{"head_dim": 32, "tie_embeddings": true, "optimizer": "soap_variant", "doc_mask": true}
Each number is 128 + 24 x the weight over the matrix's rms, rounded and kept within 0 to 255. Layers, rows and columns count from 0. Numbers have three digits each.

# layer 4 MLP down, 224x896, rms 0.16, rows 0-108, columns 640-767
107168139124127085147132102170106116121160139087079087100106133091143150148153123101122088142110143092130118195108150147158141145153113139196144151104119145150106145121147126124100150160185124115173085166106179129125131091097118101150126171133123101175142116149133081156106128151061122154055131175124155111117107086164101127132092147156083171144190149125121094172146127175139149185160
117199117120113132120109154096152101147114129122135091060133141139150116127140128150113162128135151128108120112138125161153127085122104136147131124145126150092184142102121142123140112114123048129128104079115099134061119143125113161114122138120121135128120153085146087139113156149105114112111131144115143178157151089145135111148159089129140144141101149123136097134148132100122125149128
109148121109147110102092113154142171065102118118120145157162089115115130124133127140172148117123146138107139094137120126121113110135102108128170104137120156119130127109112154181125107137159140105155074125126126122121099077125104164134153131141134143141150117105122158117142116110115138134124123108138140093158142156138115151124121134149129120127135130145133090105097129138157115127115
153112159118128134142093140141164114078150142104128137079129113159152174137117153115130148129143106149124088170127147118149116151130129139189195062179100110137159120130146122086102125106124152103171160100103116168101130147119114104084124112127137146152121135132120127162123112120158111158106100122149110152141137108088144115155096139142153094107141126105124138063166155109087140142131
146100115159132125166131146167107142099121136140148116121164124145122113086160131112077163121145169173108128115137063132111162134143127130118128118175092111119134118123108114129090127080110172123139165085144166108185146124169104114116151118092125125181149150130128173166151161156101135157126128100177131129098115098104087097110124162135136053147118133099128113145124127138111127134167
114158098116184120146116119097133132109079072105101130135108103117111137061118142129145138110146156154116113078144078146099160161116118153118168105137108137143129122136095132151123130099154137079160117116081121122166087125126129066166116136131121167151152119093098132136121103128148128072122133081138138190138162126097137113150117120135111113129101152149068182157086143129118123107109
139070118114136128135135106130103140153116110118142132100123123173158095090156097137138073126116139111098131164131156130073162148112112105123180145106145137121099141144088138123144113125118128097162133128138095116111139174124118134171124133180141108118127127151150094122109146142128131131157108161142107149106118107142102145146112089114122109161099170123150131143120144146098125121128
116165181170134131120151108106099165098119105138108136147123165109166150128132133114148118133111115126133116104087107150084115126142110180124112137082103120103081152135150160155098103117133142140197090131144169152125104157189151115157135144141151110154194115122148109089126122144155122124155124107123181116143129123106123093133113107150081144128117156101106129075138151083105112119134
118137137106077126147127117135121126129103139119103119143123130120158092108125125100138106101126122133143132147143152152128145122123116143114175163151130099054113138128115101112114177127102127098152123116112149129144144135097109157101126138136133101156092138102162121123137109135106146100074126099124153123138128159169141130118140155106158108156137110102108161147111179163099161099115
121175170103134154111161127156101184122125138138131166126131124145148170148098150166126168126153151119182117121137170110115121139104149164126134105170104113131091121172110142109121074172086137134110091100097165142034133138140150156165169111109100188154068166113112104165106143138113134124128142127114149116112119116097119098181102134112171161098178137153090105126135123119116106145114
136127156170105117093137116158125085112130162120110120144154186144171122146160127126132109086097135135113089161181114119130127110117143123171100148138114046104173174119136128130159132128112145083118116122100132157139106187127158110123160164137127099118138137166151108094134113150147110103126142119150132105110140155158142131073075125173104128115141122118137162097129128176150128117117
132097176116115125117102132122143102145121124160118123091154071114135136131135163116097125125141084125082120131151121151139118137124146113083160115116099123139130135131122126113116155138134152134129132143112167124136145127120150103112151120108121140120139112155114126150091178139120107115117149145139131127133134144110140139137092124122102105147161161153140131122143107188125139140158
132140120104191110110145118147158152150123121126133117141110133118083179157154147083101098130108159176133154109153120112083120156115128132119120114114099129146094139128139115101113132145093074144117156115139155106132146114104128109103175172127112153100164094114182117142131134104115100111067122139108085100147082128129149152138128128148115091130098176064170155128126142150174116189089
144140151139098136144144161130133124163086112148106152131155068137128113154139094154122145173144129116171096125118126122118107103102144132168146139149146140123196146125131155124107140128116160079116158092139119120098123081114109111113107123101065126139146152117112173102151130130132121141117157103093164117108156121119111121141117132152159134137150088083163143127094068114162129144130
115161100144145124133169122106157133128160134145102140095106142141114136141131106150163131099102114118128141135108171162124137154163113132123134169053113099131082116143141134147122090107116107113139116128127140152097126126128109116172135138137132148096175120126164068122089117112099147127132085153140162115153137186153093095111079156146128114138121140100138167162127141098102118130119
149130145156166105148138122115166086118161074102143136095109125112160131147114137149131093117116136121153144101109093127156126111124085138125105085094105136139153111101107121163133126138128093095116146104111148106133111136125124151181124143115154136093107130172167104126119126163140116198107128113147169180126116086102121152134103121092144112118118134144161160135110149167155138126124
125105132157114082138127137172158123125123147133160130133100177111129138109162096153088107124112111147132160106089123149104137172138107166107147141126120109130111081087129174141126159131127123124107163123142112147123117066115110120105130122127153130098139143135150082206120119157159085154133117121136139124123128100122130145144102133096115083132154146100142132138127121149147142149145
125117176148068133107088101128135144119140114091131123124135141157121125150123102092124115111125111156125103124123074115124109128111140097138146095147131128103145128118132119101143142125105147133137116090121117105111103146117109112091135095125092150136138062137119126109145131168156101093161125086118097142130141147117144136130085121103140160098161122113139152121189175134062112135143
153124122145142167149102149158125112115139092152125139121127121107130138123125110128113153152122137133122122145140110115132121094069121142096120174138109135150144122117107118107108136168105162140147127159172137120133116125139142132143114140093132098126137144103149110142150163152141137157142114151159137108165144171149095110155140147122153126164144108125126126120097146134099140126170
160118108098111110151115130141145132116132154125116129151124106146134156139160110130166107126141128133126094117104146122102137126104118183124125138116103116144110135116184128090120128116167152140093159125142108123128113129134140096156146146116134118163145113096161117134143124149137152103165107131143156118114151143119142111131147145134139113118116127155099168094113131146162139091113
121128107115127086135096117113148118111085135117140094111122120101116131114085126122102130131111128106087088149076145148146108109090141130125140112102150105063095099142111149122104106152152101101129115077174065098136133087156056105133096144156141094143091143154115123125099131128148124085143103089159120131130133116167108149105109107108171142093132139139112117111120120125139180093122
143106121119084128118106106119158150130126142113113135144156143134097133103087092096108137114150110101140143148114087122134163119122101135141133159140120127109137136109123114121138114113115129145126124163119151121116116117127102109153109148124147117150059138078154122120112137130147136128096088183119154096093141113117098183073118151115140107113121113124097118165099147088091123113132
176141125160112120123174131109129128129126140119103118118145134145111133183083174115115073094173153151134121155144092162111125147086124079141097101131122114142166131072112117099122108142097213141088092126143173135141132141136140091106144127158153147137095143120148133127108139136146105121105138158133120124122130097142135162107170103144171109155122134100140098141136118142125115081122
139089122121156163106138136102112139113097142121144108111103117146126134103169117154100145138149148102127126097169170128137127172140137125117133145113149135144104118124121146116143132106158106157163154152095118138131103157144145096150161079127125112144126122124110128137124122086107169121115141117137137162182116114126168093111166132114129093111105137112158137129151160086137118128135
147104127122142114126068110139151116144149142173122139127083131163155137137137106107083160065155110116112146169127114146113151106109108130146079122131130147160143123116144154133163129116133112115123095150084114132143124121154177128135104123111138137118145127093157133115120145098152142096105093127117102129116103127137122120094106139119134151124119094118118135087138158156186069119059
122106121132111162092113135151151130132111141128149152106185099150147122113120167154128189128163126113136156139151126099102107195150092176078129151136138099084141148106139134122138148121157083135114141126132140121137173143136131144087141147127110163113152137119124117113120108183151186089152146128124140139162148115157151191101105152086126111109158131159126126159092099142128123092129
106098100129145166105125130149122108119143075156129097096141130178169128138127094127161141120145127118132122162151143087111123137102120111118111143132125122147149108095149127150176135125094129151159157126167151102182145155111104135095120099132123092082131149148115129139122121141136131111111109140183115107160135125148146131109049158120164091129152192142135155190146167146105056137109
112104147146114144164146125128126111141133134151102100139104107121171122159150101109127114133121160092085087127110117144174101125100143115109134127174136130152185114088135170061113128194178139165085097062080137166126154157140122125120136110095103093131131157078108158121063129119097157158114163094131161108152174159110137093104121167131146146140117092095128120099162109124155109111078
132141084132161131144153097138128108119145111122151102141122109110104140148138148103104172145088117155118129154170143135144130099119119120103080146194141130112134144128126147183108119137109144132127124117148165147091134141154148099109143108163147122129108114133161119092111124137145140113094126138117140165133129176129130141162123154143182133136163129124160152089126150116129082130125
104098146159149165113145087122105112096108131137123107128127094147131140151116118159158103118185110141106123075093134096173102111131127158160125104135155100121114160088135093090089105129160123156119117145161082084124093194155111119149105114137114169093165096132143130140143145107151146157135144127126100131141128110123163136090150085168117106109112106161134112120137085117103116113113
078103099111139111099159127126131142107160095124137134167109122116146105139169116116119075119105146113160107122151126170132125132138160128148173103161129123155104100138136148102119139088139161106125151159137155136138145143145125092134100092145106102135114087128117141139147118117106145089101105148123150162119128105102100116129080127090120097146151120159154124149114144145175114126106
098079118116114176128112121164122113109090145135130096134111114096155099118160125115164071151118158153093120154115126099090107123138121123166151118143122142124114140126108151148146145159119136116154146132126108096127117115160110147127156125122136106148141154102159122083151110144151124176115118095144141114113107139155121150127120147137128112097126123123141112176132122139095114121119
129145146137128083094092171135135150090092082115110114088083139114125183116161070126132143147146136162123130165096130132118113162080121113136183146118128120130111072134115139143061087152130124155134128123144077150139120126083102111144129159113098175151131116129131151132094114170138170170105153090125092146149156141154071145129128126092130180125111103178123137130158105128157161126121
123135136112158111150153136099130156114122132140156135090140155134104134145127138206119104100153170138075160147083157122130106198145148163117119135126135135078118127107115171111155102185116138126130123107132133131100086158124137145127073158112121134067163117109134132126133114149124134163166114168161134138140117148112133123121145125120188114096142167114119143133121127102126136132122
131140112124129161140155133180145132145149126122176099113134121122145123105143133092150094136094123131129165118114159088100081138142160129110128133149124078106142110124149123068099129129123139120149092184149114154094151089108109168092143141123120106104135131103169098160116138116127080123185084141166134116098104120067140136121148141115101139139146124124119160169097109135123127099158
157118078102141136145196075128120058087152121158149147118155120132162121100152126152122122130168105141131111122081132115116146138128079146125145117139104105140100140124140121139122116094115115167146131123136151102148111129161176168111126126148084126120074153116176132135175122157143097145111118137114082107117140125093102135133131137135101179145120139146203112116099138137077143130121
126113109113110153107136126122127138100174119142080133152118148189134119125128128110117088105159109135147149107120126128174124104120100079138179151137111132123136098136126101164154152157108126114065136131146109144137134121127113117161168140121163111125114146127149138130143105152097122106092148164126136139132168112126121123153122144122132127112137103153162161168149126144134138104110
181151127109173109141138120146138126116130115136116095120127140057143135132160076176118143120118135133088133151109144157125132110125103163107112166139127167156151113152119165118123135114152099117128152129085145117109135138130122160147139144160114111125118132137159130120177152157126131110142106142102173100152156142158182063176135132156100121144112115108154121165136111149121092175100
122177105147102124133111117122121140128140157147130118139155084077139158175127156151182095150139150156152121144160134129122114149083156182135124141097132137149149128119109092137165129144125133148162140076117159145114141117132163129186193130130157139148131134145133093105100143136125147127117128136113131120153172156129155096127093114113156148147129143146093132103143089104089127106132
120111122123111153111142158137116120132098072140129142133152158173148110142123124145102150099140150141111154120173118154139151143093131098151128143080122144137137145107118112137156114117175126091155163137138131128109146106168122115130107118158129105127141131134110180100156154111098102137135118106132108154127136099119107129152122123138160129120118134154157125078138145130151128124133
143126119104157156105120156142154096142132153121128101147134117085125148127100142140146142187130138128132143200142127179128140093144122065141106131109137150105106131101149127151128163083118116099131124113155125161123147106121108154108098094095112111108114134101125128151096133145143097122107111112166154155151153133119096097122133127143104135114151152127111114118153115144121130117123
098113136155099132105138116121073077086145118152109110143130099166148118137138157111193151113119131125141111130101135111141117142117106123133140142111175126155112109079140124119148126167165129157153161056145165161115096086149130168088148127113127143145104145134117147107148117163182146110123132080139136097137117079095163167157091112155112110133130142138175137118086120137093136113147
158133096122116141108138095120128122110151129141117139155097203112137103129160122137167128105109119122125128120136108124111128116122172124118167103118153101133143103125188139135096132125133138087144126138135091097125124134189135107174154123121130120109125130141168130131168130128146107121084075171127129132121133108084110145158104111128081118103106120130110082135144079135140111119095
149158134149144098156094105126092097134146109103121115179185163114106126142090062111144102149107133097115150142115132119139123123098134181177161153104088109130143130117128147123091092104090118119173135179153137148186163151099120080156129132093116116092120132136143120145158142113071139127137110132129102147142133164137148110146098085115112120129129112163110094102140143150119150136133
152132108095153122113121114095130110130125134142108110124097118152131104132150159105138125116119107121121132144094179167125143124139163128137137126123184164146132113135125138157118116118148133092146123145150105140165164163145150101126137135129131148121159133092114157137134117138118132143162155136139158147141129147127096099123126113137099105124123162156111096084170157092125119132104
135149090101129134145125113128118141119109152138157092114108150144138151115127129119075143118135133122136136086096162075158102144133187090156135107145121115083149139138170142141163146144134121136121124185137102118110111112100150119069095137090105141139152104152100141121106084122147178116138125127116150168152123121120142131147167112134126129105145148133143158087139152073112136127089
123142135152108127136088103115128155182121120137127097144091144113123091141097114115134136126149112129110133126115114152159143152170114114167102160083139120169124123137124123133181126080158120147095160129117134124151120112102150128109140150166115122116124169156149164082108164101159156132095152167125118157164124125138109130127135132145118142137138137122102101132150114095164117107152
172126116187160119110138118110130128113157119147160144124118106153166133171184132083117124077122166132086095085122118091146146136123144143140126184128188070143080167098127121124113072137124080112126119126155091078171131177161113104134097112113147139118133128118139098078139097128122107121115144152178130152151114125136131127168164133112157120138119132135138146125105119130143103141110
139153143138154063147156122141118159106130129133158144103153084170123169135133160144127057159119169116109133111125137106122126136130114123090137122127109142139090162160140129132136174126108121109087087156098199163155154165175101122110175116095122093118134133122104128164170128095145105145117105139110131094144065129187148093086151136093123104132132157141114122141126124166135133107112
115122115163086106103121106128125101149137087135087107165128100089159105140090141140161095122147083124128116167134156094159118113074133112098125117083098113131138112110139102105114089095119102150136088116102121114117141111151137120084112159125117124121078133183088086107149154136112090087142103181141147118109129078149085132103132131180153160101148120119151091154151083132084123132095
115122132122155125142137103098124139098109158130116141134118091098120116099150152113136164139117120137105139125153095124136143147124141144119124130122129131129150155128113138119124114120159129138084117115101152153149104082175103114152109111144085103118201105134128144132124110128136096159163127115123085136118132112134131143089079101108146160105095165133108104131114144146174135147151
149121100103177099155141130115123140122140132167080116109081111154154126159102083123093109114132138155145157145064113130124144111123167106127167095121157196139191161141142110097103134126164096133089138123139142117172119096130104071141134181099142129102091134132111146123141100156131101164128139172109128152105111143108113087130119106141144135127169117119130113108143114158128128116110
159075123120139139104124115107124074169110134120105093127142141124079165113138130107151139128117129147124141149132125174122147159150102156130138092116150163118170099121132125082109114145139086125136128088131164169125141133163147093088132141136158130097149124112142135112090121165101079152121110134085141117123139116100157132078126140129154109098118114091126106059074141105152147136129
185125101140140113086109133121194121126136154143137159172092105100153110142110148138126137123152095202146155145096133107132117161102186115151145121110130106144139152140141150084132103113154089158143098105156108119137106073117121096144084135080112098111183131099139103105136169143177189116106138112102127095128167114132155178136111133118099124092125133134116115143130142130133101143085
115130088110120127144105167125110131156095138099137115147127151103112119129098116140119145149103160127116189142081181175144156136113105170149148106153117138124094135136145122149112090128129093152140108150170083146116139144134117142149118140154109111129144127137132118151128166116112126119143098144151138147120151150156110139088139124124122142167114175152112111142154120138161116133102
093103128131147174138115130109088139146126172160106143107070123141089135112135114139112153164109123128125095100203150179142096101118118102111133112125117174108136127150103149149163101123148068141084124136128154144128129148121178102120119113114075124039151142125125112131115136116117161111096121063141095127103143142144124087174124112103141103148135137112158124093092140129111178143140
136225072148121146128081155121172158173112088139129104144144121095118099145163116122116119142072101105125198136145106137151121152171153139183098144141106149132116111144123123166111095083112111118099119110094110137099106099118178163180105152137131116142115135093103154111134113131113159164130123133075104142129123076101147124133130131121085177128128128136130162095131095140151117122113
174146114128120132148153155150130094093110182165120150096152138147153097131123136141092126112126178167194080149122088135153133142131140137132135109141186127092177160126122146100134122135113144116097144166168195134131127121157147081089115157118135117096090123152115156140099122189117127139164147126136097149081140116139072124144131155123129148133102120129150144120145108178125061136165
114150113131105150131153160137109143104137105168171138086123140144134137107116125138138147155132146150153089104178115105147127193129072108085131139143145110135146148139095123138143092112100130149133133118129190137101157127129168113118130113150209132078133128189106137102118143124140134131173152145114107108125151107184134101125138096131148095118145117129114170106159125167108195102120
114154135151121077122109138163113164155146085092115128111099113095121138083148155119154144145134137127142164108095165103074141094154131126141168115111087129124133122087143125112113066080104138138095153095155114106072100130131118129181099134141119148144118138132097149117103127087133124088135098118129130141115108088181107126150152122123111153108146117111082111137113134162106141102128
100121121141126120113119154126123129161142154142081106105159127126129114130097093136135121126149174107102128140125144125097147108066126097100133125108118164069107138165132152121085143117142135132164139124184140108125147112107174126130159112155142115081123109129170139130131164172105150100156102116111122104185179139117113109147159102121115125125081123107099098203181145132102128094105
125123103114104115128139129144095123177160126121146106129126117124145191109149103146128098143135157117089125113103098109112132152136134074144162133106031177167135127089139150135134112100142106144174098122143086154173132100129168181169118145168120172160097157101155124138116134131099136141154126100124094129134111131094107124111088094134125122123063091128095114098176142115132111156116
137160134121158083157122167135140146132111114117094113137109118102119088148114146149112085147090118120132137106135166153124122136111143098140134157138113159103071110148131101138163127138174141112137135142113135107092130108130106065102134125137118135117117150157140090122093114122108193139132104157135093158131146115109148118124139104140101121141131129127157127127141147099122124125132
103139129107161132099096118115140125122126087153104107137135089146090159140137153136142115111117097117127103122107095108131128155112134116121111138105140120116122188147105133122122149102197115147132075120112127102141177098154156140103189139169139138126097154129117156124128138132120142151107173089149143197150113129154152120161103132163115174175160138099121135121127128125065196126128
142119095146136141141110126154155111153137101138153141158117144118097118152110111076119172146114138154117093117114158124138120131100123141138127118128115159123138176088085109156111148129143137158118122124165092153124116096114182115120159124141117114136182107135070157113169112112131131137102154176099169174142171120105114166088157147132151125133117166132125174083146143154120098142193
106150133104140122118178164136117144127121113177111102104153109141164117109148087136180146153129111100097146148151122105158139143137129100106129141132124124143146083111187104127148147135156130129118175144134135148130136106111101114116136077147117123153121121093129137176141136141195113124116083133121121107125149140183098077094146116148135105170137154183188136167147123159083150098125
111107145123128136143113081138102116132138100082102138119160127087195093108117141133152116112169105117149139146132126137097126124116091106087120108105078105133133120156114155129129115139129129159115146167148167166072178126085146128129149170056175132146118160149099132103135121115125132141124101104152122109174179106102115130121156118145126093093079161099120136121138145143120134131143
091131108154070143149138148106105124121117151139096136121074136145134106161100129126146149117147159118148126138128108131117160137173114110117119167117092196125128149118106160098104131127127093053144096142159133107176137162109074075133141125132122131099124120131129113144087149134090136133085141155108116097136161096125121101164127122124112090133139140127111129107162114087147102118126
121130143161120101098133106144116146153130128127180132145131124131148140084142114141146166162110145128163138084165122136136120149149141124099103143144113127123077121121105092110131112105111147156117118136136152116122133147130078082138125143117129105143125107178095116144140125110118183166155125130152095123119165124129122148075184136132154195087117126120081135131121144114119140165182
123113120153121130114128119171142138157163069127114160135104145118160102141131098110164090133106106103157085114168153085131114106120135116176132151149102091140115125112136118143160137137172113129126196122138140100134091095103084110145148107107124097092090149138139136152125139126139121094078128130113095139127126130127109052091168135102139120157145128108127119123098107119160175120115
103127111118136049128109100107118141157130127118182142142121155141119114126175119135103107153158156112121129103098147137136149090122108102140151109126114146139150169114120120154101101138163112139152127126139094124133135167130125112135085141122162131111118184165150161147103102114099113119119170154107117141098092144172121103138138109108144107187126088134106096083123112133073092126110
113134077128131124121133142124102129130108164126110171109100126136109146103098163165149176090153128171102163147135107162133105087134152108122113112108128096128133101155093141093178127128163135105152122139115094133115127113123151126158100148108096090133093162123161181112131091156094133093119136116133135131162156135150114163110170101124133136089153125096160126118140169123163139127130
139110138140147159153139144125110146138180132151159143129117148129130118118115125114094155122119139141163128185152089142076157102149149128076156154104114123138094145121122148113150141108140131142161112177105111128126165146155149105135114137097127132068095132098146123136081158175145113133165151118154136106137142150142155104120109109140136140118132100104133163124140063116119119136123
106176135109144142132146149146119122084151139142111158107162167180159146124147140131119100129153141109144143151148117156156081172123112148094144118144131100135112104138111122152147136101119161112157125143146159129133114138116111172163150102157128133145156101144154126128125155132103141117160100157142091111107122115165137148106138190146142135143116127121110124118168150103139146128108
101151113128104140130100136131140105095132098177089149095179100104148110134143139145093129126139118107153086093111142108121143118132112122129119106137148099138163098130114178144144117114099112120145178119070146085070124104121154088164076176126102160130106143124112170124105097110171155156150118166130172103146125105173125104119136165134093095146118158133138135083121153174103152124139
104129126149144149118117145126126131118124123131146112137140110131076088187143166122109139128122124151136094159133126115189135179114125131126111111087143136108110143126102126136126167136106141083135146108071083124125141124126091129145130095148112150128147141135134146117158138138138109094150153148151116136138135086149111121124114119093157152130100143142192099094172178125070132140154
120141093160135086105124136109170133155103138109144133133099130117108134129121166120123105112114145099173099154116127113152106131106176091118111186122142145121157136123092111145153162123126139093111182123088120134129137128121117115108146140098118122135117104127149147168159080133101115097127134114113064087094101139129117146082146183092127100102113115109138122099154096132100128116067
123138118130145111155143088155132106127134104137089106135112127100092162134140107095126152128124127106147118130156131140147146170110121127139166125133168093164126106133123144109148063170125124139086099178169137070094133146117086111132136153162153130137139103154112135140175116128143109139116117145126125129098142108126147143131146098148142118148156150131127152160151128113132139152141
140100113097173101142090150099092095088125112117141162131131127105110135104109128083135161116129134143099111134162150108114138142129148133132115098081118136125082127141102141116164093104115125140171148107069133096111148146067158137094116145093141160120132150109120094135117127171105124102156164138105143140145083137078178131161123121123141136106123148098104145091105117073150116125152
155129176131119136109121072135171116088153137121092129124132134112132118113102084129114169131158126122113101113112103132138160093110116110146137161101136109118102117129105101124121157138129139123122153133116104149154127119121152138110117097119155136101119140115133165142140113121133156138113096144123115105149106092126104126168134116144114163096128086122170095184131126096132125125138
116082087125122099084106096135129091109163125116103146091125091116160108105132139143131143106154104060138110127114098114123176112172138144159124110174131102172080132141130132143144117104132137110153070085132083137103124093076100162164158077119119101136129109082102105119114109165166186159138094151119126129151068127086135139105065142071143114145118114119134143120126093161164097137117
138179115110077141096128149138120133118112134122144147126079104176135157119138113112107096144177168070116108135153084080153114074135127145151150134148112150131116164086133117136116110081119088146102127083100149128114159161162189160098111187094154144147125113146130144145140129136116109099185111137113096133155135139103177091106141118115148114109149128125110134105165116131089124139192
145146148116094129159160154106153140122136129144107129206133136133152138141136122136112140128164092101134110091109145137136131141131144128113193169145125149113104129127091125107157129091158136123127116100120142162116104135174145125174137104140130105125092104134071092136124124108112098148094116113087152151128127106169163112112117116156183105121107083156098122105131175140108079089183
098138106118149158093123135119109091129147126136119084127142122116097122129095122164126103136114122136117121061154137069137156113123142118143094172117149071133129117134171153158143131118122135120153107148125066112142146136088140165150123131147087107172154108115088131149133135111141117082163119127183132125148086131142120107158099094215070093102164105117142077130096135141140091125177
093131128115111141101110078135115099111127160118138098097093155115109122141137113149104127145128121078136114184110091142095140125120164107169123148125110097144138132109174129139132152124179120141109113134123118098157134149125116122176151108103184131133137159155075174161112088142159140133081143134165134126133177122175124128141121120082111155131141096134132102140124117104130082130127
132118126167135131129080120103094157118117144134149171090125135127112115146128112118112143121102144075115108132152160096167102133136152111101145108122153117090156095128158084115114156124134132107161124136114166126122134112095127130123145114068157140157143166072158117085159114129168157152117152134152123125138113106143128135103126113163111134112093154135082099130108130111125167164097
115074144158122133143127090133097136082077128129150179125160098116139137124125137102143092121128092136117143112135064121132139121127138136153154140146090116116140099110119124155097107134127077095133139137124161122091117129150130152158163101129106096175082145125142125113152119145108156140092162173147161114101163129148134148137141139151107117146112112166107151114131157136129169133171
088121157113154182123122129123127165100119167153110052117149118128138123108099164123137087144104092149113121163111130091139138114143122136053130082108133126127083151102102126137112133143123151145124126175147120124125134126146141123155144174107087157081095145126124155113113092081132174145160113104144169184096156126137105127110120107097092118112130124095113147081109136104155121167101
104128106152150133113131114167121133112097065124120110142138124136147147118122114103144145130137127127148140184112165099131132121163135124116105121150151159134160104122161080119164163121142143136170137117114143094165154154124150085076131158125127137145145154141122111151069161113109085134156129101127134085135139104144141112128120134156154118183110131125121127133109154100115123126095
124144132127146102110111125156122132136100171157143115105153105140118148189127135108191138124100148122164160141144154128098125136129131165157114144122143144119094150128174101115102122144188121116111128092129150144117121169130092155106103130122100116126121128073108073146122140074134131136138102111127115103136142178124165110133149158109100115102138121155125136135096118143142128100109
073159163141121124135111130129088127095138123133168108094088070115153114115147135137149114118162131131124117137104127112133169178111137099092127129102117150109085112130131127140109146138088122140116129144159140103121127139152105146123118115119165101129164101171122151130141128092087148133107142119144110128174132161106118152134114113134136135125168134106119133104141122112115104103117
137108128100137133151119163130098146144128138139145110112148174147115154107126064156116088144180140131150153126180150122115085112117108128183117118099153135094117147177158104149137118151129154127131141169079141102120133151146144102103159117101130080122128125118133110145173129079111160129154118108098144128133151117151102104126102135104153130098177153144148128107165111112123091119062
129120123156084121097136137143206087109128096112135148141129106105131102093115123129128147139158161133101107133117117137123104118138106143152122168152137132093149149134100129103135088128177148163101158129167125123102118118123159139074115136124121110123129129096106137105105161136176105104154098135071122157141148136148109111141153107147122139105140135114118154115125135176128118114138
129153124128149117147084143107139101155118080091159116137109101104116095126121153113116122127165127143166111127154103145168144127127110106129114132126094084062137127134119129096132157117127148087159096136143137111146125158149176129108094148109176114126106076153142160146149157125114109110083098137153139132177148152137159116149132138172128140147157082133156165118080141132146131134118
134101121138089116134104141172102120071162133088159164138165180143148165143147152134132142155136125096101118135122145155129152153102122150150154138147195115089172120115130108120107118115128182111171167142136151148157155128116129154123120098093100160114111151117126154146150147143100162162139124130139170135150139162082137139117104145110173090160114103157110123107159102130131115134106
150147151130105147172122116145165120141138137118149129132128097152104119158137146161123155124123125098164106121171113115130079145121185140198113124114123104105128108151112162160175112129145121136128120119170144112152122156110147084131130138103159170162124130156112074147140175093116105146098134155132121134129101124183149132111132101162138119149147119131122082129136115137133118138169
145125157156120102137115095102123086109093122099173162157148162182096118172124135151137127127110141132115122152133121158095111109181121164147128124146118111108110143132143138124166091111094106116102164155142121154143130112113122098108152172147106104124113161145139125130114144153118101126138112129124126073116138105129091116092155128134132090127093108128156089141157140143087118112105
112125180094114125106118093126099093111099122109129150147121093101091125135162092165109144137146141094134123076109130111147145145115104120149136186158126156147130142108111112160133134149130142146134105130133167103125085156114122171132145136172138134134142123095131137120163083108138089128158109139146092099151092139180101143099127101162135133126130155124148115175113106172131148137139
158087128125125140152177081090120123108132141120167109101146117126121116136160101125128121124114129156101128106092128138105073102139088130150123144128152101120131129181164098114086119135108119149119122122105131158158192122152138179129114152092113163113108129129164100129103103122125115153124151127129135096109148102106106131147128137102113135135169127163149158140089129126121160124102
165114135181159153137123109145122150112151147142105174092132124146147138137152149151109138120072101136077113130153141142088138155129122131160146114148121106122079111162110134129093141121138132099129164109182163136112129125137127137143100149137158131101123127140143114146147128129151154141122128131113115129083137119163141143176131128130142112129171115148139136096111154121120146113126
163138158132075148122125146118118136141124148127152124167125119098162098150128134139120147130107152100122150122121170102109105119095141119134101130120145150079096167126126143118104142117137153149133140151142080123122174118144160113088115116138139137110088124099165093101096130128104119091148143110123121074056126158138117129126181128127149095135189185160126099164114126164121120144146
123124091148147121118085091102076145113138104142124102130098118101166151119103086106118140157117116126080103148125125090125123114097194117118121120125102158166165128124136127112121136118129136131137127135122157095114162130091158105119119123117175144143120141123137157148150096093128154092074121162102193137141090114110149118111161121104106118137153085125160105134175107106150126111154
142129115105135133108078116141100143124107131116160181142146109085142145115128100106120109114147136145126164095102141129156129151137116120138142136102109138117094127107112115159120097076107113096160089132105105134119192104128118172176117116137112173162121170149128132099159142117073157117154150114148069119111115077083122114112155125173062102123091135102132139106158129137141154119116
126170126110101142133176118115122093135130094145121172092113113129134164126153166136189101153107096089154112118104130109107121100107158133085114138161143127116064145135115170139077115107121114124122079154184123165110164122180116137089142144163113133130107117147128093138153126126098147148103126091142135133111112107137100103131118144100131117161148134113144198156121122109123204091124
136111150154131141077143148110102090117189135127114136088144125126135101116151160135101120163122130079072145144155146190100119178146083138140092158125175152138141159164114139171171144131152124122126124102169149149112136132131139136148100111140123114134096150171144113142143149106119167120116139126138115142114105070105149150137127122121118123129141111094116153130114111137106155155101
147102134102174074187132147073091136136100170088118154127116155168150156144148095135146105144129123155146092110149137142128092107110154133179138137143138123095097144129122131114163120170091137156116159098106133114108137136119138169132141132159162141116130174116131164141142140123117132143136185145106083132139071154128118152117109109086135102154091114102124145154114112108107091151123
112153127125124109121077116119115117088143163144158096105124166158109132088112115114133121129123108151126156119128113146115130134114149137093137112124146130138145138123109081068087055109116128167120138120117163119131097059136121141082119147123107133134118139136136070129158097155180126090143154150157123111119121096144113114162116092130113129095154157108085098114079130077111082158154
122190134156100132127159155118187102142104117129085103125130100092103159155107143127130131095121147090097091140114136141164110159147136116146133114118116091141112108154139124092119137141074140112146134123131128105154113134108125109149129106113112106085104121121156126182109156156142176175149126177100101125120159077131163107147136105151131137102111130161123137134137111081109130118131
111109172151143123146193138110133144128073134132131154101123204111114144145156123153115118159117116145159096119120088122142120135104122116136135125141117108147108111134170091098105121147109141187156178102136119151170161173107159120123153095134136096119137123123119182110111110157181124133130141127108133137123145093134117173177130112142133112123091145129153152121090161112125143103125